config.yaml
d_model: 224
beta2: 0.99
warmup_steps: 223
decay_fraction: 0.724
Each number is 500 + 50 x the weight over its row's rms, rounded and kept within 0 to 999. Layers, rows and columns count from 0. Numbers have three digits each. The size before them is the row's rms in percent of the matrix's.

# o: layer 12 attention output (transposed), 224x224, rms 0.0829, rows 195-223, columns 168-223
# v: layer 12 attention value, 224x224, rms 0.0317, rows 196-223, columns 168-223
# up: layer 12 MLP up, 896x224, rms 0.0612, rows 0-23, columns 168-223
# down: layer 12 MLP down (transposed), 896x224, rms 0.063, rows 0-23, columns 168-223
o195 088:490495432434471535489551525616538474450578559395470545497600465400500511444534536538495420453503474538512447472491502541458520453464469493557525495375555464549492493453
v196 084:525530433431505474481414491429554481614478537503333523498446439583550449490533502482504440501555520492476515405517552441436558467565465571526604555530438580466544513475
o196 079:521439402586483535452488478559491514482480474508426537536420533432506467575547492459483425437506448498469508509515494538516454445452507612464568445568502446537561542628
v197 087:464529433487398473411571502452407506592456433418592464543497503600545584518578426532460476467598531549421538556517468524414451511577498439514519531484479530461505483499
o197 082:513463519539506527471495487505454467538426557548569509612490431512384579498530571500509498431549477490527433538615446570516495500515464540497526502511520519485361441506
v198 089:457469510536401523502526455497541560496480520529511550492472484501620587459490497567426483483490480386586575551446549486579556494513340461593532543547503471480510507532
o198 086:328526584503449436492495537547497444539489498514419445553487484436617573464453379455440528554592454528423532448495520468504559526466528517398480454467540438423482508460
v199 084:486485462444544519497466449545493536483510465538575512620664493335490555517465524516483502481600500447485529406488508522557496498518493467502550418523528510439494462438
o199 082:334466488460506500503550465548471436502473423522549517493644612408536482428578453452419522484503487498484570528438524500477480469570450545424616556556493502493529540569
v200 092:480522579422585492531492532519573561499483454445452496539425383449483596551469507526425500361500482472495532587503439486502494528505496579553457589542490486502525548570
o200 089:240544438421524504458466547511499466471415550574499536383490493443534364558501493523574462557477457485486484580448533500470588491514569472512451519564598580556500449534
v201 091:511547554523455454510505528485450529503456628478449517487446610535448526466571499552583471520534498511517518487487455511471553441540548431515507495471615432505491457472
o201 077:778500419579465531443526509484547526451464503473539453439492493543511465566560462501450483521516502548479571536544498447444551502598511503616468453440496420547495454484
v202 081:476557536445527468527479503514461509514579486371472482409443579417516407460461515491464529514394507474422458442526530500586524544439636455515578572546530475435494459535
o202 079:526518492385536503519461496468463593461558486529503523429543450636481507471453479501532504532481591417496490510408593627585502437378494546373554511403473596436530550557
v203 089:431445484488524545507545463615517516502465488512458436529520511529471541504467550533514484558485471416549554518503564550377445486485477555431525470484568573436488488466
o203 084:097505513537484532457516588433532523540526507470442586454407456446525516480613512527484502503467499451516554512519534560476454454540445551497445516531513502542460490510
v204 087:481520486503543472417507487496444486515496562539522472498497558534429541453525503423556523453509443475543488533432448456457455517488553512490451511494535440480500463474
o204 082:436527479466540495473537589413474542447512568480484595399442358488548529465464521494382499440518577537400512535551517501498477518487535666587456536538504443548512512449
v205 085:517483442480457469522438533552534549440569441456636518499500528501573479553470493532415560412457504582418492510541496498437564558623448526589451485487530504458518554484
o205 086:607561484537469474467513415486494476470530546567525605577586501521400537440483468556506542548586470449440495502599501386608542498552517485510426466521575488506567556492
v206 093:516455447366455476464651530536455452433459522517475431507541454397453459478441488486586513493414514498401522478555495558429515539478378499474558521441491508480495491466
o206 081:805533560495544483532533553541428463525525472572528557523449455443445549433437528449569442550459515512483505430484487536549490572500467523558537578436495481496470605546
v207 090:438431547480481566524549500505456585454515500509439517516459430425485503541520549514454511505497467484534556550435561451512491468486511510395532505549510483464539591444
o207 073:156550532449486594548487514557539466477533492489459518519459572503498567532434564456504619506552405456514450561527528545564560437445510455477415379551446480505517559456
v208 082:496533419500561486500578447544436532511569604413436482531596536492500466483537522530403516421472545500496508430464517483510456501522409471522520480504442476555526496502
o208 079:558496571466432500465559480509480436499431503388471541511455422525541486502524463450509506492520492551570582501535531569491400416490465435564519497517467397522522588503
v209 090:498469479512492554462563532459515429495494470564464549554600524527477439571560472503493505552488544469440470536540442429509576540484557580465451492502421497529453504486
o209 090:599470482511485549535508530478492546509496481616538533496536420561471528539587549554497458530549481484393463498494485428518515535447547553420486586421506468412536534361
v210 081:529509564534448489606468474574499468577435540513588464523607431426455445498431367430487489492504464551419527497574559440468472528550532452475475455449423481474447584527
o210 077:625423475420429468461441504507506498515608498556515419582478557527460452461418468479438438457518490513543584499526500484462502598532573469586516491441499495528495449513
v211 087:515552422540412415563501448482578537494438422544513503517532471540475510421488507518473491499449540587606537516588500477504492507498470530407455462559494469517511438442
o211 082:562492492555472464480513523590520492417528516561545454497490473563534549499579465511500543531471517552509549586506499487459593479503482418405562472507443576542537548447
v212 084:479544509442611466497529535464526493474518438501468423532473532429522543507575558504553506472606505481525540422472467552431503500478469534460474531531592464501501520491
o212 078:283504534515508470505547578617534512525529503594522468465513577408452523541492542513488529496509544442558559458439473538484469502540466532514437503436451483515550626472
v213 088:547505522425481452475481488518573540501608546484521503452517505547580474456407423444546486476452480609442599477483519471468494489537577521488535620546425562527428489601
o213 084:781575434520474417436456569523448548591469517474524406518576502397527545512425496552555489567507492534505489499502587483490449502514551557463463488524473532511364439573
v214 085:552562536483440507537514394497466452546408536582491508531453459424501480482493449598446524496518432658506530462532535515490531556518562455463589495479583406515557482454
o214 081:619553539553468483479616586498494457533533419529464435483437536458421526511630403551541431477507513524432524428449576578435577503484311531439533493517466552515439487492
v215 085:458452576456565433495552429477548527504549556506483454515507536490544466526390613516562483504571505475499416478538549386509354451493561458571520515477418591487510493529
o215 081:321464514431473520409472523468470463446549570480493528528444528558513465570509538481504486534579535430488442436649576435496420491509437545424504619534531563530519486595
v216 086:494442512586574489566482555556594529449462527413489493474460458432482511439426517557519509459536548546498465542611490516519451543448451505595584566537385456596482456507
o216 085:610428508535556476458573535515521373458522545447454514456498491430515455468436600484561407546548500565578463478515442475518445525500573503537406483514457534528460485559
v217 083:487545484557396440465538596499532481470526406570474428493458503479371450545431483539515504538477521465547516476492558552556572511480486475569526502520539490526504437470
o217 077:265543401537408508569431465525454423448520506518500494464520497491455453570430496519489457615537510493509565470579498426493442523470401494553518573448390576562422516482
v218 087:489602451673427555555466479355525516510442440606476457501475552449613532528518504525540467570495469544445565535500432447474504504463488483418451460470452470519480551491
o218 082:546481554523509578518543521514478517518443484466492548510557521539544512501516563548446552430547486392546509476512560494507533549489491564555468471516426516461527496501
v219 080:516462434357488568500532467522423468543455529472502489498466510473574503468462509578515502570447504559513508393556454495424488502476535502598499450495451397479492516571
o219 074:604553453558519537360494494453475515533379556508402531443459526497579585482568585510502457492551533478518478387619532520474535560489427444498471385436377491464541515544
v220 083:451477521474521460537487518442391502471480421401468473459372476592470495479534544645470493490493528481480446495494630532437470484454501485362446524496502454515464480554
o220 077:283516390500527511517459450504508573486520513469490518501453488524475568536504493520545541436578606381474542483494487517544447568377494525433537492462533549455473403604
v221 081:491401473564525435498476513488519500477488506432545505546545444528513462482579484518542536469491465465504529470562457546519475508478572427393512455512434528464525470536
o221 076:364514483532484546488571476542497502495476550495555500531512566387518529532452488461530531540491501475469464519467588532567543457494460468419424458475449520492573527512
v222 087:462431465501470533550492487462496474429504671502427481429556510502527549596431526528393522526431471454534533505496488498418537507508502577465461438511553577495481514451
o222 082:330514478556569502461488579525474607562451413541384494511518541433468572509528469484485473538515514459478492497510579596505466478461521565546428525518543544441555543525
v223 084:539613632446466503401436447578527489460432556509536485472575488479523582546468472431477523374546561443379508481498446549442537470520487534468443502492486482525418498545
o223 085:681511519516618534497517404514498530556483495553484497536484389434478481534475439552505563496470461482460446542578540549492430481585549500444541470499477517475523517468
up0 108:509531467561477542502520443534487430494452537428530495490618528545477451461455509498529510554481496545461492471500520405552462468486486474518495468473541484558565483562
down0 111:586524527541477494496469463368580488447464495525455536469480475470446500496500565504374509477512514492474526624521540517459417550521478417465495524506594471466486545535
up1 097:548505507524463389497444472459436472518493479480639480417486498587561463527451452499487443598508472507499432528492538495529457484482466441500491468509517535510492465503
down1 104:586619496470558561531557632544438587405419511433554538581553440525512628459499545449509459486472409479485634478495401430519537515429501432494566481445459561448498416527
up2 101:518624456496483612587470489465369558453456396498483466574482455413521475609498491427539488509436543510456514458602575414450492412486473513477455470597595533497560516487
down2 088:221459547556476474451473505530542448482535557465548437464500548454569425494405546482555508554448441455486532454536532498497516527467462491481524509449571558498463510599
up3 101:566635467540575444473452473502445566501494515472471364440385537449531539587535578515531494427476458576457509517567538449441495396513486430589471381509564584523447474555
down3 104:445488456491416528489499504531521454539494529452577533499453615575487456484424506522392506532398503508427525528503462574543569486423490548453545530554431512534564571535
up4 106:568458444507520498510495493398491501500377482517478518545441572410438470474395510528455546534549506503496449589576510527539475531514549498459508534493518557498486432530
down4 105:474533562500497500461515581476458519406577498544462546572464561423504415601456525534490538508455546510530417517443521582512538382485574494504565414456446424514475493494
up5 100:521406530516594458623525464524419527459409440538445521490488521445493574465503503462531590520462460641492432579464544565512508507456490462407498505484471470494438444477
down5 093:372486535377507491354552460458520493441447544513578414468524491527455440552574461400463535569567584517535469486560509515459539404557455492587556428512497522511545492556
up6 102:531409522577519404572443501456396490452447499540571486565491470572485526519503539562504513511473450574596450478470465541525510522461457515435513495516474487524540486592
down6 107:533501367447570588431494513549476489453587511462463551511450411554477507547456506471598519580480455515461513449532399471532507504509511474532479524533460521547504511561
up7 108:514592443530538475449487544486463420501599429528567503529477471430421392564477592511516471446506468617464485549477528561467466435482500501528539402515439542477519521549
down7 088:433502503521572473457491343527530519450529505475536470463549436541594569496491581452457368453478462455510425542501522479527534536583470584456493567551512513517534508469
up8 111:503456445467470396484482522501508547428577577469631480474467570457489495601518525528369546470529528488566517436548432406490386485553534538435480486514510469471557451555
down8 106:464472503462376505468525485476536548539449521436629476443480585601556490522418512547462608513435496448450513474485368491517609531503528459475439400583523489469552569540
up9 100:525489540513495615578495513464470574466446448495546472531460485452483513543518549494542585458434467512557488503570549511463525456529434551470567485516459536447500437615
down9 104:561385537513462435410444571532441416491494536442496422477588467527551531505536431447483447473519547516534591529463424511587482508523490453528546460487523470525487543524
up10 097:521556523490531566471503435490527529505494514470552487532483593431499526571422514402512526459537380552499555430497466487498479521418538435545419536464528565420506577525
down10 096:414431469486544580430458471535551492594419517466474438466494583507549501439462423543477540529444446488460423469518438623487577436534600517401572515489442482577489470429
up11 103:515427497542391406529570503522528537384495501488491500564550483442511458565457431542366540470598547569529505561534591477544475492604489523472498514569499560544528533521
down11 102:503612555519602517524556494480504524430466491538548547427507501442555539560564489527501556492533466477454483552471455543505522458473541493511418531424530492533450532402
up12 093:540563452450470529525574503554437497495456428545510487476606539560516446503470598441469531535540502498478548496492503431556500407534528544536497493590488459445593470490
down12 094:472560475523374501496545532512512436529440480420552532571440492537431587544478514475484526493394463498508459494540451575535439533432552468565544461532490571462494424570
up13 096:495533571521426541538478531556421521460520445518490561548618439454399482495523523526548472599456477547567401466477576433528478447465509514501486524475508503515560513515
down13 083:352384524416556459474500570420549619468512469490508557438370462587540477452538506414458467472557546529464490498478526441482549508481551477422513566542482564451421503600
up14 104:539541437521391477550560583423431414526468510479615513554589488476474496408614484512514486488562533486482477630529487461470429546575497473518475503493565523422511532544
down14 105:534515485477466600519415421519599448534430471457546560468500479541559534556481479450505576589395518486453442450564480574574576542538624533377469416426537424498451459542
up15 098:541413487520493518368534497472421507476461411515562499474488486416500501475555534547471524535459562584437448496475462508590456490472446457403442431454511455513491508533
down15 102:455415517471471626502497537504501543461489505528567559433536510500439471431436506470559588509432523450553462489466462498505493501422576564511548487550406425481450494566
up16 096:543487482512509424502460434481499577455491559407511431502525495496475613522576487484571440458427530494528477518460516442575522439502567460526618578542445528489641488465
down16 090:473544501508471450502495518556504429467542448482548460518621467565489521524506486481470544614580472482588514556401537453493497497433465554547503554522599483433456538483
up17 105:545452466478590481526471599467547503582461558511481532491515484599519553528392585430530500591481513540569484511531444485501369443585519456458576521479475520512580549527
down17 107:510467551516479475438601457422489508455514602536434439452524429430510507567530438542463497533476534565521549467523612398536517547521535528453472507492549449516449448467
up18 089:486451439631618482498539487445570565528505585485506447564529550585530504483492636412470479486504484533612357511422464512517482556534469441376442537464524566546536515473
down18 078:280530547402376526436481542495427508491469442472458490555450453422481486498529406585436431493471537573369536501500615520534492465504604580547471487657501453425529438494
up19 102:495504492472394482431451499525506614541451453524529574505483588489527557450495545494521574536425519494535470489425496533542555442532525431513488550511457499514487387545
down19 115:593489512487562505482414512491432437503476431488525609519498456468459543414457515474461469479487555551511555573503590449474498503498423465405518591551515496498496505431
up20 118:541512429452484476532448463499494436440491448428580418537498537509405528493553492490527477488539468563535529643509492467521534450457518545500461522560553507419491485584
down20 124:804524496493512527478554521539549507610486557452481547502459475524584475484555508444510537578460513552544463448474451530495540536471463546568486560625485508520486420477
up21 103:541545501499471560482540500560525449497501487483590473498480425445501510541458497558415543419553407449443502527537481445476458564495462433556470521451463507451555500621
down21 103:615458503529519405533487444540482514546519500446501504495516544559439539490547637425542439620502492502515551487490570469406567527507500519534498523520536457487518492509
up22 093:510489455457552531475472458529467412484487503468482477475460467542455409495520473554415495454436555442510439521567536522507481482517518505524476541525500504445553421496
down22 093:382543503500461510472492486468455496492466474509499560509517514459498588420584539442599506560566455492560389409419410480493550555512495529548512501469611424505526422476
up23 099:562450400488494513535545500494464489511490543528516446549555511537540500539443463452381526565528479525535559488523538544557457477522474475389504533544461497500468527511
down23 097:399503552462451556457554519447492467435488536537579463546423536441479467500454644520487504455496493495429490512575426447573645569523599437532533482420617579507479521554